Part of a small language model's weights.
Architecture: LayerNorm before each block, biases, tied embeddings.
Each number is 500 + 25 x the weight over its row's rms, rounded and kept within 0 to 999. Layers, rows and columns count from 0. Numbers have three digits each. The size before them is the row's rms in percent of the matrix's.

# layer 8 attention value, 384x192, rms 0.0593, rows 278-295, columns 64-127
104:475493500509523502494507509498531476445501488549529528517516492472494505545474514505460468495477487541470528484499483503494535492493512501459495505484525479531515528484488498529468487482516452
097:485512515473483487495497496531534486507507476466479510506541478523507475491499457470497464497481467500494522467534490489522472496485436497482496485495488546498522461516480508491511487498484485
095:510505502482525507478500483533450486510538531446496516513526540547538489506504503499494495522527470483500518511529511515533487478504506480505482483468514502512521451440509503494491546498473498
097:491486519558498495515516531499499512503546516545514529502488480495462519502501484496498550533506505505523510510516527470461490496534504434519479478494508517526480485520525523518502485526510488
093:498494507546480489499500456508501517513463492500523482473515529483495527459498455469532507504516478499493507548492532497502486488525504479463483530462472505471516478534507520518505457459468522
096:496500533482514461468471504525501491541516509475487474461479505489525513491517515514499523475506494484531503535507439549516515516539487463493492529501507500526536498485492499532503507523546522
098:494499454508473469484501539494525549501541488514445459492475521507513437530537506461469500491491497508502476459529502508490461528497528504530542478473522494517461507519492513511544494516466521
105:477562510551517479528508529467494515539459509510477475500481470497509490520473518510523472507500554473496537543540486470506511517555530470440493529508513511489471484494505477473462457516531479
091:540494465498532540465530497491462506489472499484521527505509468504459484491478447529514484542499499483489473525505529460520489513510541515455515468474493496491492513525556509504478516510500519
095:494495506455515484481500507492496521545480473494522560541467491475474464480511528497484506527458506531481489516489512494467505547561526469460488526480491558515478495503471509450480488522494496
090:495517523487496496490475495527535484470496480487512488483468493470453511481543518513501466507513496544476495529493493513514509475483459456521522489438524486503457476534485564471490453538506462
095:495483535483489468528510520509495480519528548475484516459534515501501450490507503531495456505535527480448504477501544519487491492477494493448519525497563547535481523497502478504551564496531510
103:528504488505494454434511481503506537520518456498495464503529511560486484440534494462507473488479475506467524538508543492498530474533500503502505495494524514513539508490490559522460511542491497
107:465471530516503488486507508463520502536501505461483492485480489480526524476507542513497530533528471501485507480526479498529513517530474492567499472528498520490480546498508538525515502492476490
099:504496480528501519522504533538482490507518542503493475497434501490483514522474453470470484508553477533439509494483519500522487505451534512497472461495518524520566428488516533507483516501492511
101:442551472503492474500463474511505498520530501449518464522475473478526487458486554520559505469479510474495461508480496494524448505496479474483505523494483514490492532501510521506498505494507525
092:536499516550483458513546486494502462504502502503512501523511469507508496514491492460463473482551497502498488484476480505495504511481492541527516485540525509505498482513445543518511555531484516
107:477478505486481491554529524532537523510492455527483537545513459509531515490457478491544531467484511458529506507517517556530459470469473467479472488551472500514479486485475519455532491493502505
# layer 8 attention output (transposed), 384x192, rms 0.191, rows 278-295, columns 64-127
100:513552510472515551516485496484495514497500532522500442485502527505500526487498461465546535481508468489496478510515486503446491523536457467554527480523486521511486540507492510488477519478500556
098:530481528533503499512484483490525504513523520517488507466448499526473557461460505480504529478494489464486516529477524505516515499540486506469470498500488498486488544487503480487527544530499502
096:488487481459499493501516487501527478462528495532473480519495526467464583482488454419534488537468516456473508497471511498491470480510497500485496503520475521523488507574486537513521524524485511
096:469509499508492531468497529493492542496489511448499497529493503510529509514519502519524487536482452558512459512469449490465511519470526479512526505462478489462496471469493502508538522515507493
096:449527505500513493543497499471490509491529510485476497492470475444528458489494519520464512522469467543510475482485512478526466517484486485523525480539536531500443500480499465502510536511510508
092:504463452523463536489538470530514494474460497503508509539541478495521485511484496432431493529456505559498558495517531488513457460490545528513509484492498484493463521455517517509532470481485477
096:514503481465510517539504515556500451541471509508509492491508467549511516517490470514532496485517504500455534523540476498490518457510511470505474485467506518477522468477468517495473536473488497
100:529483502510475477448485511523450510513482524498514521537487515458513470552556480509500489476539458572525468465472509500466499465464502517520523497490499530463536498501480471509476466506505511
096:454504518514487477521485494501488516497522516536484448505482557501515482501487529516490471493522531487518450473472506486466547516509423510521500503504513505489459469475464527463514484489515520
090:493484499517477497517487504500464456476481532474484494456536486495494533517484466479550496517511508519523508522514474465463480507471438537497500523505465470480515516517525465554540547500516521
095:524509502469519547493523505503476514502525458536478476502535487497519510541488503514527528505471533473478499496518534532487487491486550548460455525479450513493513442506533485485508542492512487
095:480513483450551454500516488477500500524504483522504482521469509526542514536530486459421533492505502521522511506454474542519527469507475526505511509476512441517494525523498524467484518503504531
111:476481519490520530499530491485497488516448484473552493471496496505527501536486510517510497508469458535508472531495492503462470502512490519514508443544473552499520495494509517523500518482484534
113:504485530474547508495482520507536524504499476541487504504524520479506468505453462508446496493458505485509481503483508546492515495430544506472528528461550521502491469473533471475499497506535491
104:529508499499510493536465527492478498491501500513514487480535477510476483501542524530520540482443560463534515531493496485457515466500475532498551502521477463518502543502469506495504498468510508
106:518469553482471492511520492512479485481482505554559512508539483510474471544519473514468528526507474524498523495499526503479496527559519542517454474482514469497524496501441492453527485518516487
096:476519492479494467497449561490476542469482529479524511463480545504530462507528461519552516505487509523503517529492511526514486520502506509499532496547491534506467521528495486503494442470538502
104:552516521504454500500506517484480497495499489478488467477487494517485528492506519497484500481469512513478503514510517500524495530514509515534492540476478493473542490520507466506480526505483537
# layer 8 attention query, 384x192, rms 0.0676, rows 288-319, columns 64-127
101:503515516481517492504454525510488514526523499473554490498500514461478504472465488513513507504526520514507471529485490508512509477444494465514483494565512522511487514508504472510475484497498529
113:504408508511530524507519493485543529518490545525535506491494486528447496501468445498531528498516571492473534501493467534493494486539508491488517492489501498487487536481502476508520551467489519
114:513468495513513450454529500509457498510481499523540491532480523470451454543540515531470485490528512528533429460444507494519539527478509481497511514468508522511473502482474466495534477478518504
111:480547500495489524509498462472491517496499517513463512536487459483502480489480534535486496446516499463526492515493481497496502496486517493489523518532514515505505488503492512472519507519482494
102:484455483490496520501474485531491495488526518484494540502517507506499509489480484533474539504494534525487497493479471508462481472502487494516499509502526509512500549455495572532542507467513544
112:505531510493525513472491481495496486503546486501478500497497516525520573515481516528502469492480527502468461504490493494504477553467478571481483479515511515479495501527504512503500479489542462
098:480504498518500504491494530509496500484485477487470528507487514479519488512461505465445507522501496512506551517514484504528484495520515500513519477470497553461554472510529526494516494486530478
103:494515526508545465484521493479485491493512503514539501503466498507539451523512539453489498516482517581489509507499544531484497513493511494472465484516513510451473528510467462492516513556500468
107:507518473500531476545490485477484529507456551531469498482503521488481451565535482518530494506468460491520481466502520472513502464521499464470490516483514482541488496514480509494509513538510472
107:511501460510539478562492491539510523514490522532515500459498460481531464513496447516533506473546496499570472507517488476492506444474469503445573503495507476514481523458535482478515511499486531
106:475456505451523507495477514510487493498499519514493450473462491506542507489474482497481506523507552452458462495485525492483502525522469548493548530507499518531495521459528501487527480509551502
107:519481512470518508504485507509489535553498464506477478516485486493473488515468522501504515506505505485456488538497459521490510527518440467497502461595555475489502482485504515465530533476492530
106:472509474502520533544470488514519516528477472520540497486530501516495523528484461452541522520470484508528533450481505509486512479520496507475510509565479503523541568514501521468494492490487528
103:509492460542481522542517525535528532508544505503497506497448502515521510529481456535489548475466489519485457501489537533457521480503509431515493521512545486490499508516489526509527504495481493
111:513464478527496481469528477515479487477577519528486467489515483504505515482494459489507473509482459467480520513502523475497510491509485553443530503549506474494468486557501482495482513512516483
104:534493483499479510468497455503449505502495509502494500537497499502476528544492525511485481465490437515476487443514520541541503487523471451515500518503460515444476478511547521504483535519535505
109:468459474506530495506462501468494467532550505464497461476457505508499504497448473513543460523545515500475490490491490505522500527499470497494558480478506464528490506493520502478528494518473544
102:517546484456527511523473516476502483506511542510501494515498471490467521538459511448512492500499519479515466495483494449594480522521486532491532521453485518518534502468529523527525540545487463
104:526477488488489488513540498472495475514512512489535536488502498507532482516465516533534465491487487514469533512546484482503463499534490476496488460485496477551541487535483522501540516502490482
107:492484523487496457501478463486488469511480500475524480501496534496452547471502490500520505534528501494487520494502524492477521469491509482550455499482536444494475523550498524509487501495507483
106:460492500519482517501510483574445468469505489474495524518500462531488480488481514516501505551488494492503490502568516450501505513507486497473549512508518522457499486486528484538499528534512471
092:530509480499466489486518473482516484545482485481512511488453490485512475496496524506508482561538490479515544555483526483526488501520508490538490498513531496490483514496503522537502512458483521
109:469526484523512500546492491488550510487498498499497541472488465495522523461504521515444454555509479473490497472479502501520498528505525521492532520494482514529484480523552489504493480488491487
117:473484488449492496473512487508458480539549547509476516465437488535533482514519482478477521484486516493474487491500478516475511543470501482543521489517536529513488499464492466532477538476488467
109:492469469530481496485492474488491492516521498466530506477477514559526482504508539506481529505464499475515500538536520480523505517489508480512520511500490512517534526435474493488535498492495481
104:506492473570512513492470476476493477495494522509505456452509456543513522487477492506529502515453548518492460495510536497478525486474477502495521489499559501492528496501519506500511523471472481
099:519542492489533468516472451456482485511482443486488507509579556518473504487512457501460493505506512528475488482513545500514505474543489486505506470502487527496510522509453461469537537472470488
110:486589541470476486508492452454493465551510500483520455551483462536487532462515535508480493475502461500537461501496519553487485500533505519508474462543520525472510498501451569484510447513529492
112:481514474501509533501514496514484505532489505475509509488495490492505450568507470539475504491514472510444529502448530487466519518466491500514535514434491512516502503545495493459518501500489540
097:514511493567506502522542470485483517555505490467485477482533517483487539491512509496482531462513490512500504521532475509477524497491551499525466505443540499519504542520505499502504513525486504
117:477475489533486525468461513534505489515463497489508514493500504472463533486492490519478474495524508503490495469478496506521547464510484485509550492521481480523525454499538523528505520510500496
110:496458475497497527505505487517523537510488510506532463524446530438492505501532492547506498488483479545480487490524496510494495508444515467502536489504499527516511526510498479528495517510478499
# layer 8 attention key, 384x192, rms 0.0672, rows 288-319, columns 64-127
098:485499543518520510494493524490499495477456456492548507481531503453502504485455524529521493521523530552506491539461532524521482471498474466469551489540523488543496498513486472515472479459485512
108:504467496459523524509535500455492457525477531523510520475490475526467501522522467497510517472495543472490519495482474495509493467541516468493518481512503466509494532527512505503535552482509525
112:541516479495499503438508530505490506469514444509541492501509529457507476538503549503481507495539510511544445477484524483493526475490491501494527496498485486494460518467458465511483493481506485
106:488518511479498536444488507451501505495512513489505497508488502538510524483476537517511497527519482505497518498461499480537463459475524472479524521516555515466499512471504475484485464511486511
105:473535516486490483529502504489487518510482523458504469529502557468508488491516460524449509490493497508494485488497490477483497477483452483529486477485470486540461501514505506528524548474480480
109:470554511503510502522535466481504536476542481510486532496504521549498528509491508533490466506481501505473432512490517508492464508510482588464512516478463507479480518521495518490543537491515470
098:478482543489516491500466521510548470491487459431471527533514484492477473525496513446447508536499504528501534493549522504524489498491481493490510501457454496491508476513509500475532536468444496
100:483483495533516436441546519520456473530513501543535503475496509499515425535522526492506490510507500519515498505509560516513508492458561514504463500496500467443481514517487500474485505488516454
106:487542512447540463493482459481492569471453526527495476527506524460536457546535479511495527513509465522510491513479494465503507478450512475472506473508496507533491477518478499496525510522523492
113:479464495529566510484496487525530503502444523545502508460477500474522526495505485516502470498576484518526452502500497464515502471494518436478554498485473520493465517478482502502484495532503532
108:465489504455517472497500503488511486443522458530496510505499549483518506492491451490510517539491531480490463448469498481533531506479501511492485475477473533508486465486529524474531513479574508
104:538477529461497503524495520512516538516495499493508492482480495507484457495464494450537511511473529499439493465490449496486466495517477482487483477541498540489522495512513490501494494533455519
106:465473477497480483503499507495509451488461532559542464470483524558501519457464477477514483517487483509494508468531519497491500499517485496510535516565504487515506512508511494507477481501495521
101:475526486505480494509503539505476499493505538495502503469466556480516480487514510517438520506483496541535482448475513513483512480512479442491515494518481506503492546494518495515462471475501474
111:466466483541482471543487511531469501498554506481482455535503480492515522514507464530471505514543457444503496532479529456486527548491513505468509500507502507480479474546500500468506515495530504
103:558518506474505508464479521486502508481529510489491506556488467512507537502486524542483492480514459501506501464517509539530490528485491524512486459540458507495503511519511471514466483513536494
114:471484502482508465549470512509496477504534475471499485467500504491506484476506503521507476525513536493468465470465467436497512497501492493519501537507511465519433528527500508513513490517501520
100:511493475550532503485473483489526499494513507526501509474509528488496496539492481521489529524503534485514468512437508529491498508476453510487492505487532496499532469550487499511555481501537520
102:471507524482488471500484460481488484541481487507488515499505487447523525534473538522507450489498512493493519515508515473502447516535480474491463501487516491529531517525488492488485518484481471
106:551514514507518468517463470498452500528488487492526502501523491466499521451472536510517510480487515494479528520507490512414525491523520473552453507497458481483490514561505501468467500531497478
106:480557544488482506512483536518507483487524492476505507520515533541472519469523477509488532511504499497494467520535505459491514511471507504489482506513521517506483462476520492513486519492555494
100:525529505478518492467513489489519472490496479525494549505543497484492489466498469497480527516494525492499544493465500476533470481487476471513477492465518498513481488538497487527506514481516483
109:506502503511517536520436470497540514491452464502522501473510467552535492494487553529467500523500510510505516477482477495513513493455505543530506501532489498539457488506542515490504488502501499
116:492489520438535510497533466494478509505531488488514483482464516508498514533517491489530549455513521483552484549457501492539479522461490479506537458527530509490508489491527519515487518456545495
111:478527491520528475488492462471492473512519513482500530533518504505469553534523482486489520476488510488588481566487518436544448500515480451517499522493511495534534508507501520503517509512502510
099:500481527528517475499504461480532494506515469503500481463491480485528499517534504511525510515500495525522468502508524500500501511475465490444511519514497565536542474509484495483498491454496488
098:505521492462572483519480495510481471512491485524501493494590497515538431478510490491472497511562488520429487472520508497485528513514495517514492500517505487474487486533462481473535548505486481
108:498533549470481493506499465482528486514482505435501511515499520499536545422515510508492506519508498512470459527494497539484505519497519537506456499532508527483520500518471541518461469481523482
106:482491496492458508488530513499484472482487526541526486483490488499545498547557512525467498527518460490503538491500544464520508492552518478535553502496465490495488519506457474469535479511501522
100:533523475531481480526515452500508508537480487501502487505493450485493504470502515500461522497547537492484487481519449502467489490503514534520499523517538503476521538507510493470541497535502522
117:466523502529548505438451499509510496524486507500507496523499504461467513469559543501472512511494509470531491478479532516519523498535498492495570508559463470547472481483532505516511494500535513
110:506479513485494503510504486536498501500502536520521524491498484463516489496492546511513508463445488485515532483524477556493466444500496454502552516513511493483493515493490500530499508513487496